config.toml
n_layer = 21
n_head = 6
vocab_size = 32768
norm = "rmsnorm"
norm_eps = 1e-06
attn_scale = 0.125
bias = "none"
init = "normal"
lr = 0.00151
lr_head = 0.0054
grad_clip = 2.0
warmup_steps = 258
dataset = "wikipedia_en"
Each number is 200 + 30 x the weight over the matrix's rms, rounded and kept within 0 to 999. Layers, rows and columns count from 0.

# layer 4 MLP up, 1536x384, rms 0.0513, rows 1124-1160, columns 0-95
237,154,159,143,196,228,282,171,184,208,179,152,176,169,232,214,156,197,211,221,222,219,216,209,216,170,162,182,189,166,204,163,232,177,132,192,181,205,221,149,218,241,244,238,147,155,179,174,211,173,243,225,220,155,178,201,190,170,150,188,190,192,190,222,195,161,185,230,194,241,195,194,238,197,215,158,225,203,203,150,204,153,194,175,242,160,195,168,149,264,190,206,216,200,216,182
131,203,193,207,202,186,209,181,187,160,147,220,202,172,236,255,215,209,274,196,236,186,211,218,175,198,169,158,200,176,197,179,200,231,215,186,221,176,135,200,164,193,168,173,220,215,190,226,199,245,175,267,237,200,166,193,206,253,252,208,198,175,160,215,176,152,216,213,157,215,182,201,209,204,218,183,179,215,144,209,216,218,175,247,211,171,255,170,224,230,212,160,237,186,202,194
210,203,226,179,183,228,189,177,202,239,239,224,233,234,205,277,201,217,171,185,207,193,167,221,181,174,212,158,189,223,219,196,191,204,183,172,219,229,225,182,185,185,202,191,170,197,205,199,129,197,178,228,221,180,200,201,223,248,156,205,169,157,215,230,203,186,197,157,195,189,244,226,180,214,196,230,171,230,191,199,227,198,240,198,236,193,217,200,192,171,171,194,263,176,219,176
208,152,206,155,194,156,252,127,216,184,222,180,199,200,165,231,160,177,169,235,215,217,167,214,177,182,215,208,219,182,202,174,240,177,178,169,208,261,192,233,199,189,190,195,234,188,212,228,246,185,216,223,240,179,171,159,253,187,154,193,210,194,188,207,191,202,238,166,179,238,199,204,159,247,198,174,205,203,184,167,198,184,145,188,153,208,217,160,238,178,182,216,257,169,179,208
219,196,179,198,166,187,230,248,142,208,170,171,192,210,242,225,164,171,235,199,154,279,217,296,148,202,238,216,233,219,204,147,216,246,225,183,166,193,203,172,226,233,237,178,257,207,195,227,173,245,226,152,188,245,221,200,218,180,149,228,198,197,170,280,179,187,235,178,206,189,173,236,181,159,209,139,217,216,217,246,191,200,167,183,181,233,237,203,245,205,195,167,216,146,196,144
174,172,213,151,233,194,287,221,206,155,169,206,193,189,184,194,219,150,254,239,180,216,200,214,185,148,216,169,235,200,177,200,199,178,225,190,188,212,187,205,168,174,203,140,222,235,190,214,242,155,188,230,250,222,178,198,202,186,197,188,176,222,188,208,180,182,229,162,154,212,243,188,181,152,186,205,187,218,217,156,210,174,173,181,187,258,237,168,217,210,175,212,187,165,190,216
174,226,170,178,179,185,226,210,256,236,253,193,211,196,200,205,272,232,250,189,180,235,164,197,166,170,161,245,201,184,199,109,274,194,195,243,219,177,208,204,203,222,239,139,211,206,241,237,235,240,223,193,198,149,256,267,206,253,239,218,160,256,231,201,96,177,171,200,201,222,219,200,172,208,180,182,190,246,286,177,207,187,188,204,204,215,199,168,165,236,200,243,218,170,192,194
223,147,189,164,154,174,143,153,225,171,233,195,205,176,222,235,243,212,171,174,193,180,182,198,194,193,192,236,221,241,205,189,226,184,151,164,199,158,205,225,219,204,220,198,209,194,234,186,204,163,208,221,266,222,155,176,198,212,161,201,233,151,201,239,164,185,223,171,177,190,176,207,170,186,209,210,211,191,213,186,227,174,214,170,228,175,210,189,191,218,181,231,259,199,211,238
198,219,191,185,196,178,163,211,133,164,125,195,180,193,222,188,211,177,234,205,197,195,136,206,191,199,195,206,195,141,156,223,212,206,184,200,175,204,180,155,186,182,255,169,225,215,219,210,217,228,235,201,226,234,229,176,246,202,153,220,161,206,190,219,183,188,223,189,159,159,164,197,206,193,168,162,189,188,230,172,206,229,188,226,197,275,260,138,174,191,199,201,192,184,227,147
211,173,205,226,201,223,206,148,232,204,151,208,149,166,229,155,203,193,226,175,187,201,220,173,206,230,210,214,196,216,259,205,188,211,230,185,223,151,196,143,217,192,133,228,195,197,237,144,181,169,134,157,200,121,209,209,185,191,254,146,162,221,245,197,194,185,214,145,195,187,222,230,197,229,184,171,304,210,177,233,163,204,168,196,178,186,252,209,249,175,223,152,232,195,227,178
263,208,191,186,213,166,272,217,172,221,222,203,176,173,227,175,237,181,288,153,118,197,223,186,149,165,199,200,219,206,175,163,203,195,192,180,261,119,211,196,186,185,217,218,239,213,234,180,197,188,179,231,213,243,202,178,195,168,150,192,232,159,219,201,227,191,191,238,170,218,248,200,259,238,209,180,231,263,226,208,147,177,190,211,204,143,236,194,196,200,220,240,183,202,204,195
220,202,208,159,217,208,206,175,201,214,236,155,186,189,190,238,205,195,221,217,225,216,164,217,199,183,126,187,191,152,247,213,210,196,185,233,245,244,227,194,208,216,228,176,235,194,193,215,179,178,217,264,283,190,218,182,181,264,213,159,170,235,183,220,198,194,211,220,175,174,161,188,199,183,118,169,177,204,218,230,181,146,176,247,182,193,205,170,203,185,223,205,237,226,222,235
182,208,195,177,268,181,196,206,175,155,179,190,238,189,165,177,223,197,183,260,219,241,194,207,124,191,170,241,247,197,163,189,174,184,152,184,197,210,155,167,192,194,235,195,193,214,218,182,233,217,192,259,185,204,164,241,196,239,179,240,201,174,168,213,209,194,155,159,199,201,162,201,190,200,226,189,232,192,250,218,203,143,166,280,214,203,216,208,169,199,210,199,253,210,235,178
256,171,162,230,269,197,171,127,215,166,169,209,203,178,248,235,177,249,204,207,147,185,176,175,204,182,161,215,220,212,165,203,268,163,230,164,204,169,234,187,166,221,255,157,213,175,221,226,137,215,154,204,189,238,239,233,207,180,227,208,230,186,232,171,144,140,165,196,254,257,186,229,187,254,225,234,220,236,183,238,192,223,174,204,185,180,215,133,229,215,220,219,208,194,212,205
178,185,248,214,227,132,184,252,179,155,152,228,135,211,208,225,192,215,237,165,206,186,164,178,212,193,197,194,213,136,170,166,237,263,197,219,199,192,200,218,212,145,173,194,214,221,228,190,190,166,224,202,201,160,215,157,189,211,196,215,172,215,154,230,185,204,227,208,144,215,158,242,194,175,199,179,152,232,256,293,160,191,191,142,212,135,242,215,197,198,190,234,202,195,196,234
212,219,217,196,169,183,214,182,157,253,239,162,181,203,288,187,233,219,209,196,190,212,184,167,192,184,144,188,202,226,201,182,237,186,220,200,226,203,228,172,195,209,197,240,203,175,239,263,176,204,218,201,219,196,209,219,188,199,243,243,213,163,184,222,192,177,233,225,135,173,176,234,184,181,166,199,219,216,229,175,185,181,155,183,209,180,169,167,105,209,237,194,200,185,174,170
195,224,233,234,181,176,238,177,219,190,207,185,171,216,138,225,186,246,218,224,224,223,245,182,213,181,149,143,265,153,207,229,227,178,153,237,217,217,202,220,245,164,224,218,208,175,234,209,169,219,206,190,208,157,214,169,199,140,212,185,178,201,183,183,179,207,226,233,241,214,175,191,202,161,192,197,233,217,150,176,190,252,189,225,301,187,193,237,222,201,172,158,237,173,254,178
219,238,197,259,208,152,167,189,197,158,171,203,176,230,228,174,181,202,244,190,163,202,192,196,181,220,206,238,195,174,182,170,228,226,223,186,192,181,237,167,209,193,217,186,236,214,233,209,205,236,192,181,200,213,182,168,221,214,206,226,183,210,214,202,214,162,238,212,171,214,200,169,229,251,241,199,163,209,169,162,183,198,167,198,210,153,173,150,113,172,211,200,226,236,158,205
171,198,184,206,238,189,236,230,180,208,202,240,199,198,227,125,192,206,190,169,216,220,184,222,190,188,152,216,228,195,214,206,175,198,221,209,183,208,241,215,184,229,168,174,169,217,226,149,180,192,230,203,196,210,172,207,219,147,205,196,156,164,166,196,193,241,235,193,166,156,196,235,210,237,190,182,210,235,163,202,247,185,196,212,221,263,181,161,212,218,187,128,230,217,211,218
190,140,150,216,120,226,242,189,215,214,154,175,197,194,279,228,192,268,201,177,227,212,172,233,154,168,148,201,196,176,182,184,193,182,180,201,235,179,232,140,233,228,194,214,213,148,214,194,193,180,185,178,247,207,201,135,197,226,232,223,202,174,185,227,176,159,244,234,200,157,195,201,206,225,165,240,196,206,209,240,213,157,178,182,197,182,126,143,157,229,171,204,251,173,210,225
244,183,219,184,173,205,230,205,224,265,216,204,179,221,200,239,184,213,194,139,247,173,209,190,210,125,169,184,222,237,232,178,238,184,237,189,191,180,178,183,187,186,202,208,217,254,187,194,202,257,214,214,252,206,172,198,243,197,171,170,177,176,184,207,193,234,222,134,161,144,170,199,253,179,136,227,216,205,237,235,203,239,210,225,234,139,225,211,218,195,213,221,196,189,201,164
215,222,184,196,139,198,234,171,214,220,233,210,184,192,146,203,198,202,202,221,194,161,192,187,155,197,237,199,175,204,193,210,246,161,203,202,272,196,240,199,155,149,205,262,169,141,193,261,211,206,143,182,178,144,251,168,216,200,285,157,126,179,173,173,234,167,179,217,146,194,180,207,210,203,142,165,216,205,204,207,214,137,216,274,170,206,205,204,214,168,167,210,199,196,196,209
198,235,251,151,219,196,173,239,217,211,196,223,226,216,157,183,211,208,167,168,192,253,189,211,233,188,194,192,197,142,201,182,192,189,194,205,190,219,214,204,190,210,233,246,104,212,213,223,187,182,159,237,236,180,165,251,204,213,181,208,169,198,158,168,229,213,181,199,193,184,199,209,213,221,173,173,212,235,172,170,166,190,172,163,229,222,186,207,213,200,202,207,182,176,194,178
198,220,176,236,193,170,236,173,244,180,196,209,184,218,222,271,209,185,220,205,139,257,223,196,189,253,237,226,219,145,161,208,172,200,204,197,175,242,232,177,181,183,223,179,220,202,181,198,174,190,229,194,188,186,195,195,212,222,176,237,242,196,204,262,186,229,192,219,169,159,140,189,184,209,210,169,249,197,261,146,188,257,146,206,245,215,236,197,206,193,208,169,182,182,208,202
143,162,189,222,179,187,171,215,232,198,209,221,125,178,202,227,215,220,240,232,192,198,203,154,193,202,268,181,207,199,196,195,241,202,147,186,231,226,167,158,182,185,242,202,225,152,208,239,171,135,204,234,243,157,206,168,178,219,145,167,235,258,232,200,181,171,190,192,180,225,147,232,204,165,231,204,167,132,226,215,183,207,178,203,224,135,194,187,212,178,198,246,191,197,200,251
215,202,255,223,208,150,169,191,201,144,156,183,189,187,222,160,197,202,209,195,195,182,220,225,207,194,195,264,201,183,203,218,167,228,204,180,161,204,226,199,253,177,216,130,203,211,229,134,139,218,223,201,193,180,208,200,199,182,182,208,221,255,184,207,203,226,220,243,156,198,224,219,233,166,228,229,250,220,183,221,189,241,203,228,213,201,201,212,151,183,165,148,207,200,212,158
159,172,216,181,208,152,231,219,168,170,238,148,207,195,217,179,246,164,220,183,160,179,207,239,173,213,175,174,197,142,223,181,233,229,135,247,244,229,237,195,187,181,234,173,210,161,278,170,208,220,199,216,239,195,182,164,248,192,199,179,183,218,228,253,175,211,206,193,211,202,167,154,167,179,207,195,192,251,156,215,188,223,193,228,238,192,145,182,202,180,217,203,178,192,199,228
154,242,228,247,182,199,184,120,213,190,145,146,203,223,202,189,265,175,216,209,202,186,250,225,212,206,186,181,235,189,188,200,196,200,158,239,207,193,211,208,175,188,192,196,147,171,203,204,204,205,197,157,198,154,221,212,163,194,191,179,196,178,180,212,211,233,161,217,243,142,197,209,209,224,230,196,231,212,226,216,204,206,167,203,226,170,182,219,229,232,180,177,210,193,215,195
238,232,250,273,276,148,243,194,198,143,132,188,169,181,223,166,171,206,180,153,181,220,167,216,191,167,230,250,206,226,201,171,176,232,241,219,208,157,163,239,184,210,209,210,205,177,224,172,189,211,224,216,181,179,186,153,212,241,163,147,130,174,177,200,206,198,189,205,213,179,273,177,217,217,186,188,242,201,169,261,178,181,201,212,184,216,214,191,231,254,191,189,179,162,163,206
161,201,255,171,197,210,124,194,182,213,186,190,135,167,163,211,164,246,190,190,207,232,180,187,226,152,141,182,232,217,169,195,214,173,180,249,204,272,174,219,163,234,192,206,199,125,205,169,211,159,70,190,171,197,188,200,131,185,154,240,199,201,186,231,189,186,212,234,166,177,190,247,244,166,231,217,166,223,192,169,208,221,185,157,232,220,173,204,139,225,215,235,187,209,285,214
156,233,206,176,142,190,185,208,206,210,196,181,147,212,184,225,224,245,258,235,153,227,225,220,216,140,173,207,183,228,131,123,232,211,169,169,145,178,200,208,221,247,154,184,227,137,196,174,239,202,124,173,192,211,168,192,318,189,222,248,259,202,215,237,190,176,195,223,223,170,200,210,196,249,162,200,185,218,226,214,162,168,201,195,196,201,234,157,218,232,195,196,218,195,240,227
188,145,213,252,250,194,182,191,185,202,185,172,112,199,282,151,233,230,268,171,203,200,166,215,232,220,127,193,276,220,166,162,208,180,146,192,157,181,182,167,197,232,237,211,176,202,227,149,191,240,207,151,182,184,209,189,183,172,219,222,227,233,162,216,216,242,263,232,159,150,148,299,203,207,162,203,210,201,224,187,157,190,209,185,174,202,257,197,165,257,186,188,239,203,257,156
185,251,192,258,181,221,208,132,225,216,223,218,188,230,184,207,149,228,179,167,240,212,181,209,210,216,208,191,214,191,198,160,219,241,215,193,226,209,203,232,179,189,199,222,163,243,212,208,156,204,201,183,199,166,245,219,218,199,224,272,210,211,167,267,199,206,157,182,205,180,234,237,211,180,192,161,130,235,224,235,225,218,189,186,207,189,210,171,206,181,236,207,209,199,213,206
194,206,254,225,263,192,237,224,198,197,250,172,209,211,173,156,218,228,242,242,189,194,241,247,206,217,195,262,211,178,178,189,185,179,157,185,156,212,222,188,202,304,228,170,207,236,228,255,178,221,182,195,182,195,224,201,145,176,177,135,182,191,193,253,176,233,220,191,178,168,231,187,172,204,215,204,231,202,140,195,189,175,195,191,238,204,204,227,220,207,203,202,196,210,222,206
191,227,204,204,189,194,215,241,206,212,199,168,188,254,203,211,201,220,209,183,238,201,159,250,214,133,218,205,316,206,206,232,167,172,163,199,192,215,188,177,243,165,219,162,232,181,237,190,214,273,231,243,262,166,240,212,227,163,214,228,159,188,121,190,190,180,195,169,194,193,240,188,238,213,183,180,270,210,172,214,249,180,198,211,191,203,157,193,210,202,193,197,211,180,211,241
210,191,232,292,180,177,208,186,240,193,167,155,234,216,210,207,233,209,205,167,203,215,171,203,191,203,249,191,217,206,224,186,187,255,252,164,176,217,206,160,267,181,105,222,213,186,228,222,217,156,159,159,251,177,219,181,182,294,166,190,177,165,247,252,135,188,218,197,156,215,204,194,178,192,209,223,214,187,238,185,190,181,191,194,152,182,164,141,190,232,178,178,197,192,209,217
180,249,222,210,231,190,203,188,233,188,215,193,186,214,178,167,192,155,214,165,185,220,173,217,205,231,208,232,186,177,219,200,196,152,215,216,206,226,236,218,190,182,218,213,189,206,190,175,228,210,144,240,188,223,192,219,183,223,189,206,190,187,200,194,196,166,244,188,182,202,201,228,240,199,194,220,175,205,189,215,201,206,195,181,222,198,195,173,250,176,191,168,157,172,184,205
# layer 4 MLP down (transposed), 1536x384, rms 0.0495, rows 1124-1159, columns 0-95
161,190,219,221,190,241,209,160,189,153,243,194,245,161,199,214,207,216,195,173,233,210,187,164,130,203,201,197,204,228,185,223,219,227,240,206,240,204,227,195,201,214,176,184,196,167,209,189,197,188,154,190,249,227,211,201,223,172,191,215,192,118,192,200,195,226,208,156,178,174,185,225,245,173,183,205,184,181,188,190,205,180,188,134,201,177,202,211,282,223,146,248,205,172,204,204
165,204,186,232,187,229,171,241,214,195,216,171,203,229,231,187,206,188,197,169,231,256,257,223,184,245,190,245,225,243,220,247,173,231,165,163,185,149,218,194,292,191,127,213,218,235,245,175,274,230,175,176,199,220,167,210,182,255,252,221,208,206,200,225,165,228,218,221,176,185,179,219,212,245,240,198,186,140,200,162,196,185,229,183,189,218,261,242,197,198,252,207,218,227,207,179
203,179,248,182,191,186,198,221,210,186,199,163,220,214,250,136,213,205,229,194,220,191,192,207,234,222,222,199,157,267,208,197,224,209,218,167,178,180,127,202,234,164,215,213,208,215,214,148,167,183,204,152,233,168,198,180,207,185,189,200,172,216,181,199,218,186,235,170,205,186,243,212,243,170,178,210,206,150,177,191,199,171,210,250,221,149,202,187,187,204,172,214,242,241,202,187
189,172,156,211,256,159,212,186,172,216,203,196,244,182,219,192,193,228,235,230,183,213,237,209,168,188,220,203,157,146,210,215,179,241,209,182,192,172,177,230,207,196,210,149,216,184,231,201,162,182,210,196,248,180,201,178,152,233,251,208,241,192,234,189,206,195,180,186,254,190,207,204,205,199,260,157,201,222,195,207,205,174,209,171,245,205,231,187,231,191,205,200,232,218,207,143
234,215,201,261,186,202,244,198,259,204,208,190,216,209,223,235,149,138,182,148,213,226,187,200,221,216,168,220,184,259,157,199,183,209,187,189,250,170,207,187,223,220,236,254,285,192,183,236,196,204,199,214,156,222,204,195,243,191,191,243,208,195,156,251,239,188,170,210,179,220,218,178,135,197,171,193,212,205,197,199,176,232,182,252,172,170,202,190,145,213,228,247,243,147,219,185
235,177,198,178,185,198,159,142,134,206,186,150,222,213,218,197,233,185,173,222,209,224,209,199,215,167,198,233,184,216,204,221,192,184,207,228,213,224,202,137,217,184,203,184,200,188,206,168,193,202,149,207,219,216,171,204,183,170,169,150,174,172,255,183,215,178,193,232,227,210,221,197,175,214,219,183,190,167,141,171,199,171,230,236,200,256,197,190,113,214,187,214,218,198,210,162
208,197,230,237,210,169,182,253,155,172,190,179,195,161,223,266,166,197,207,205,194,221,187,217,165,177,211,174,225,176,204,210,190,152,203,175,234,180,223,141,222,229,214,248,191,266,145,220,240,189,233,198,148,254,238,182,184,190,194,216,215,228,209,144,195,141,178,203,244,235,230,189,210,212,216,252,198,204,177,194,197,171,231,211,217,196,170,200,235,131,209,225,156,224,223,190
180,239,233,186,184,178,258,183,127,219,224,156,182,217,180,168,183,176,205,200,205,228,175,237,176,234,171,166,229,205,211,159,216,192,206,205,168,230,185,167,232,199,200,154,210,188,196,164,215,195,174,205,210,196,214,218,208,185,221,179,141,191,198,171,218,171,226,199,241,196,233,178,235,204,186,198,218,157,172,253,185,197,196,238,213,166,215,204,209,181,221,187,176,202,200,194
208,259,184,186,183,234,154,167,173,251,211,227,193,233,155,203,191,176,223,173,216,168,231,150,175,180,230,212,205,155,192,182,180,225,225,216,214,164,196,243,175,201,177,190,239,194,159,180,174,199,196,222,176,216,175,150,201,200,225,255,260,161,200,201,205,205,169,206,239,232,178,210,225,177,184,206,147,156,185,249,242,199,195,240,219,193,180,192,176,253,183,185,142,209,246,222
144,199,179,149,222,158,213,174,223,193,256,160,139,224,144,247,179,190,189,210,165,198,162,230,194,161,195,213,151,227,236,201,247,202,194,207,175,185,209,167,225,158,181,196,223,252,236,165,151,205,197,195,167,203,186,177,160,206,136,177,168,246,222,193,143,196,174,193,191,219,168,171,155,215,170,185,197,217,167,260,224,104,289,224,140,220,127,210,156,212,230,212,210,225,196,207
252,207,215,171,191,181,202,242,178,191,203,172,190,214,161,216,203,217,172,172,159,179,192,205,213,136,174,156,206,158,187,232,154,203,224,183,202,187,155,200,147,179,224,255,199,245,182,158,231,192,185,222,209,187,224,246,225,204,202,224,197,231,216,224,150,194,212,231,205,272,204,219,217,207,202,215,170,201,234,181,179,222,229,181,200,231,206,226,145,178,201,235,175,216,190,191
190,159,207,174,229,190,169,241,229,204,230,207,152,192,207,168,238,228,184,223,203,181,258,187,210,162,188,182,253,237,168,206,172,155,196,211,209,190,206,217,215,198,189,232,280,216,181,222,190,170,211,213,172,270,210,194,211,170,164,206,188,225,204,217,215,184,209,142,206,191,215,224,213,181,181,217,168,200,236,221,195,213,183,247,214,207,210,182,253,237,214,222,145,172,158,201
146,211,201,213,193,198,218,182,206,166,178,195,211,149,213,175,230,158,186,154,168,151,242,273,237,257,174,200,146,212,147,186,191,194,252,213,165,201,231,204,203,226,188,212,200,219,203,214,149,229,217,173,192,181,183,165,193,252,216,236,197,157,246,193,264,170,107,206,284,251,218,135,170,211,215,230,171,170,208,174,177,167,173,165,223,192,153,219,135,206,200,198,188,258,176,136
249,199,211,219,231,184,209,210,183,159,215,192,268,232,179,182,176,163,181,200,198,243,158,230,148,233,170,214,244,183,200,175,179,191,178,291,199,207,252,223,246,224,205,223,184,189,199,197,264,256,228,214,202,192,239,217,205,203,206,181,165,221,183,221,171,236,233,195,188,169,157,199,211,148,187,160,224,168,192,133,159,190,245,236,249,219,263,210,254,198,186,211,204,179,254,143
181,185,244,170,204,219,222,177,224,256,202,230,266,235,194,228,165,217,164,245,190,192,192,151,148,220,176,131,181,173,177,188,196,251,212,179,200,207,253,184,215,202,132,171,187,201,185,206,187,197,210,196,201,223,194,176,167,211,153,200,204,203,227,215,227,172,195,185,219,223,173,212,194,215,199,200,159,161,242,201,239,195,208,190,240,210,181,211,171,211,191,217,142,163,239,243
156,243,128,256,152,215,203,226,219,198,212,200,223,191,194,149,184,209,203,242,200,188,201,212,223,209,219,209,106,213,143,209,200,246,156,251,184,264,255,239,228,211,182,242,255,193,218,219,178,206,181,187,239,248,182,178,227,189,262,167,177,170,218,230,199,225,262,223,224,210,208,195,166,229,186,188,177,199,135,202,198,234,209,175,238,189,172,206,130,226,202,218,179,188,203,215
196,199,202,223,234,175,172,238,115,161,230,228,250,195,234,203,263,190,200,189,216,214,189,195,149,170,188,174,178,223,232,220,222,151,221,167,192,156,207,219,203,166,261,174,210,219,231,190,184,220,240,131,202,184,162,179,201,245,159,183,203,207,251,166,214,184,192,186,184,203,211,182,200,163,233,192,212,175,218,180,158,198,183,213,241,208,149,188,313,212,239,213,190,175,187,197
172,199,172,181,194,204,194,197,235,153,158,187,241,193,183,201,198,209,195,212,179,219,197,208,250,254,160,215,170,206,140,173,211,222,224,160,218,161,226,171,206,229,222,234,161,215,168,193,172,185,184,174,194,174,231,179,201,207,173,225,214,257,177,173,213,255,176,197,266,240,206,210,260,177,235,199,180,168,168,230,179,211,203,170,174,199,198,186,144,218,166,176,265,218,186,250
210,151,224,200,219,198,200,211,229,203,174,138,188,172,164,200,204,224,240,232,219,197,176,186,232,175,183,141,150,196,217,211,221,211,191,212,231,202,220,169,181,192,157,165,223,179,196,196,196,235,160,218,160,191,182,160,197,222,182,227,202,210,193,178,167,188,232,208,181,253,203,234,190,206,160,211,179,209,195,221,148,187,224,173,186,222,188,174,158,155,206,174,234,220,211,200
178,160,189,210,169,257,168,178,153,246,216,216,222,193,206,221,259,259,174,193,233,166,227,228,228,217,225,155,167,184,200,200,266,145,224,110,175,186,216,183,228,199,190,204,229,253,219,173,203,202,211,174,172,190,170,154,170,218,227,179,152,196,184,239,227,210,191,193,214,200,206,231,195,234,239,177,180,171,158,188,203,227,195,228,216,207,177,210,149,151,158,250,220,212,216,216
145,205,182,160,256,235,186,215,242,225,238,238,227,192,166,187,229,177,200,234,237,153,210,174,215,214,211,175,203,233,219,224,228,258,236,169,197,152,242,181,180,182,196,221,244,134,250,209,217,160,211,227,176,196,269,207,208,196,107,220,236,183,175,225,187,235,193,235,232,209,147,216,201,209,255,205,221,227,281,154,274,202,177,196,202,238,199,250,165,234,199,171,233,232,190,209
180,203,156,167,153,154,201,166,178,264,218,201,208,200,199,190,174,227,146,194,195,245,165,199,204,218,245,233,191,200,197,157,208,220,249,236,170,236,159,197,159,195,159,181,162,193,205,199,165,220,205,205,158,153,196,213,166,240,237,214,214,191,165,204,207,193,185,170,195,109,163,168,210,202,208,173,251,199,217,198,184,217,241,211,220,199,222,245,195,194,230,259,291,156,224,223
195,197,196,168,195,168,190,174,160,226,186,161,190,201,214,175,205,201,215,219,225,153,225,170,138,203,210,196,211,212,207,181,215,227,212,238,182,179,197,198,183,208,229,163,250,200,209,176,209,234,247,195,188,192,229,177,233,183,182,224,228,149,215,217,193,204,229,186,222,181,185,231,202,175,223,224,234,147,157,222,225,191,186,178,161,178,201,211,310,213,244,171,232,218,213,191
171,201,229,205,198,186,197,201,185,211,194,184,196,230,193,186,218,210,215,211,228,176,153,191,204,264,176,197,158,256,217,208,196,230,233,159,262,206,250,197,211,219,195,186,217,221,221,198,239,231,204,217,239,193,235,214,156,225,255,172,185,201,223,168,274,221,181,233,215,192,248,207,189,183,199,211,200,186,190,189,197,233,202,158,222,188,179,196,253,199,167,235,224,217,223,212
186,228,187,181,205,198,186,219,168,176,247,164,264,201,206,220,183,148,157,247,218,192,181,152,174,212,224,155,244,226,287,182,278,163,206,170,154,210,125,184,229,200,222,134,143,155,232,187,200,136,266,177,206,160,160,197,194,190,176,176,202,186,145,141,231,173,194,259,213,214,183,261,294,176,199,189,191,197,163,222,136,172,249,221,206,240,196,155,246,206,166,187,196,177,158,159
250,177,140,180,218,203,215,166,207,231,229,264,225,301,199,238,221,218,187,184,229,251,201,175,174,170,213,193,184,184,222,243,207,196,180,233,192,197,214,224,182,185,233,203,213,205,191,199,212,203,162,190,175,218,232,215,223,184,221,235,205,248,217,232,230,214,163,145,184,243,219,189,191,247,213,205,204,202,215,182,185,193,212,273,224,202,142,180,252,181,180,239,187,185,196,207
199,210,247,232,221,219,197,174,198,191,215,193,183,234,180,218,205,193,167,217,231,214,191,191,108,213,176,246,256,160,212,175,208,216,237,198,175,157,172,187,202,178,195,207,210,169,187,159,183,168,169,200,162,234,238,199,195,224,220,225,167,205,172,208,221,199,195,279,200,218,242,198,215,221,189,175,141,201,190,165,186,155,182,306,192,161,220,202,103,187,201,220,184,206,191,183
166,222,171,204,163,184,238,210,228,171,226,192,244,200,217,212,186,226,210,199,206,260,189,206,147,238,153,210,221,216,183,182,202,213,213,191,189,220,199,202,229,262,209,206,241,215,235,204,193,219,201,182,199,180,229,192,203,178,147,213,206,247,217,204,178,179,233,180,212,239,181,197,214,147,222,216,200,200,204,160,159,194,216,113,191,161,207,169,329,233,168,239,227,170,202,195
210,188,151,214,180,189,196,209,200,182,174,191,222,209,232,189,158,152,218,204,293,222,154,254,320,176,178,182,265,197,213,263,156,246,194,243,221,182,189,194,231,225,219,203,257,245,188,201,205,200,170,199,199,200,158,234,230,178,187,191,247,243,231,226,227,168,227,206,172,210,187,242,205,210,202,221,145,194,191,235,209,217,189,177,255,202,217,182,143,233,156,189,171,172,189,189
198,214,208,185,159,173,199,206,182,183,141,205,209,216,217,176,203,201,218,172,188,233,228,195,190,214,207,239,225,249,187,166,202,228,194,231,177,251,212,129,194,166,199,187,212,145,192,200,164,202,199,191,191,216,186,230,173,175,222,147,221,173,249,206,192,184,254,199,207,184,182,202,230,229,190,164,212,156,190,199,188,206,203,211,214,238,218,204,188,205,215,209,210,188,177,141
198,173,227,204,214,199,160,214,201,201,185,198,208,207,174,193,149,151,189,215,165,232,192,219,232,188,202,154,184,164,230,236,205,199,145,223,221,223,199,217,221,172,192,168,195,206,180,262,225,199,254,198,227,245,233,210,209,217,188,221,141,144,176,161,212,219,233,187,248,205,196,231,195,251,185,233,249,180,194,191,226,206,214,177,219,210,192,187,181,176,153,198,207,255,151,173
229,147,158,236,284,252,186,197,180,240,214,225,133,230,177,213,267,186,216,163,146,120,224,259,226,289,188,175,161,156,231,210,192,202,159,129,218,209,193,168,232,203,192,254,267,197,135,223,182,249,155,211,165,229,185,180,144,235,192,276,208,177,204,225,168,221,206,147,221,200,223,210,188,218,159,196,232,177,160,228,203,167,180,176,199,247,228,199,123,203,241,214,183,155,253,207
180,189,183,157,192,211,198,182,196,171,242,186,172,245,249,218,199,177,175,192,222,239,220,201,203,181,209,204,183,208,230,179,252,238,186,161,142,197,197,198,192,228,220,216,149,187,206,217,205,200,224,212,189,171,219,196,149,262,250,211,203,171,221,161,182,159,162,246,221,150,156,178,225,183,147,182,225,208,199,177,226,196,189,163,224,182,205,215,197,167,259,177,160,191,177,252
164,192,127,206,227,204,110,177,203,223,249,160,162,279,150,209,255,240,207,185,181,197,172,178,259,254,196,174,107,161,206,211,196,254,190,154,201,185,161,182,223,211,187,186,232,185,211,216,237,229,219,169,223,189,211,247,199,235,163,197,186,183,214,210,176,193,187,165,216,200,198,244,230,204,223,159,183,198,193,229,195,205,170,110,187,154,140,240,68,188,172,236,167,203,228,168
131,164,236,250,188,206,258,221,192,208,210,225,150,208,202,200,185,234,229,210,294,222,204,240,155,206,191,154,161,182,235,227,216,220,190,207,205,157,208,199,138,218,211,180,190,217,207,226,223,183,192,141,224,166,211,210,176,248,196,187,146,229,170,214,207,206,183,191,246,262,197,294,204,121,190,153,222,162,178,173,176,196,155,168,172,214,167,232,225,191,180,179,186,188,147,215
185,187,180,231,201,222,249,197,212,137,201,146,138,175,221,193,216,225,233,219,205,256,178,227,165,212,173,160,183,165,234,184,199,195,185,230,149,139,154,216,177,240,202,192,203,205,159,207,240,226,136,152,191,209,221,229,191,166,224,171,203,218,195,180,245,160,189,234,214,209,203,224,220,221,155,214,198,142,157,267,205,186,184,162,161,206,169,227,256,172,228,167,195,187,234,205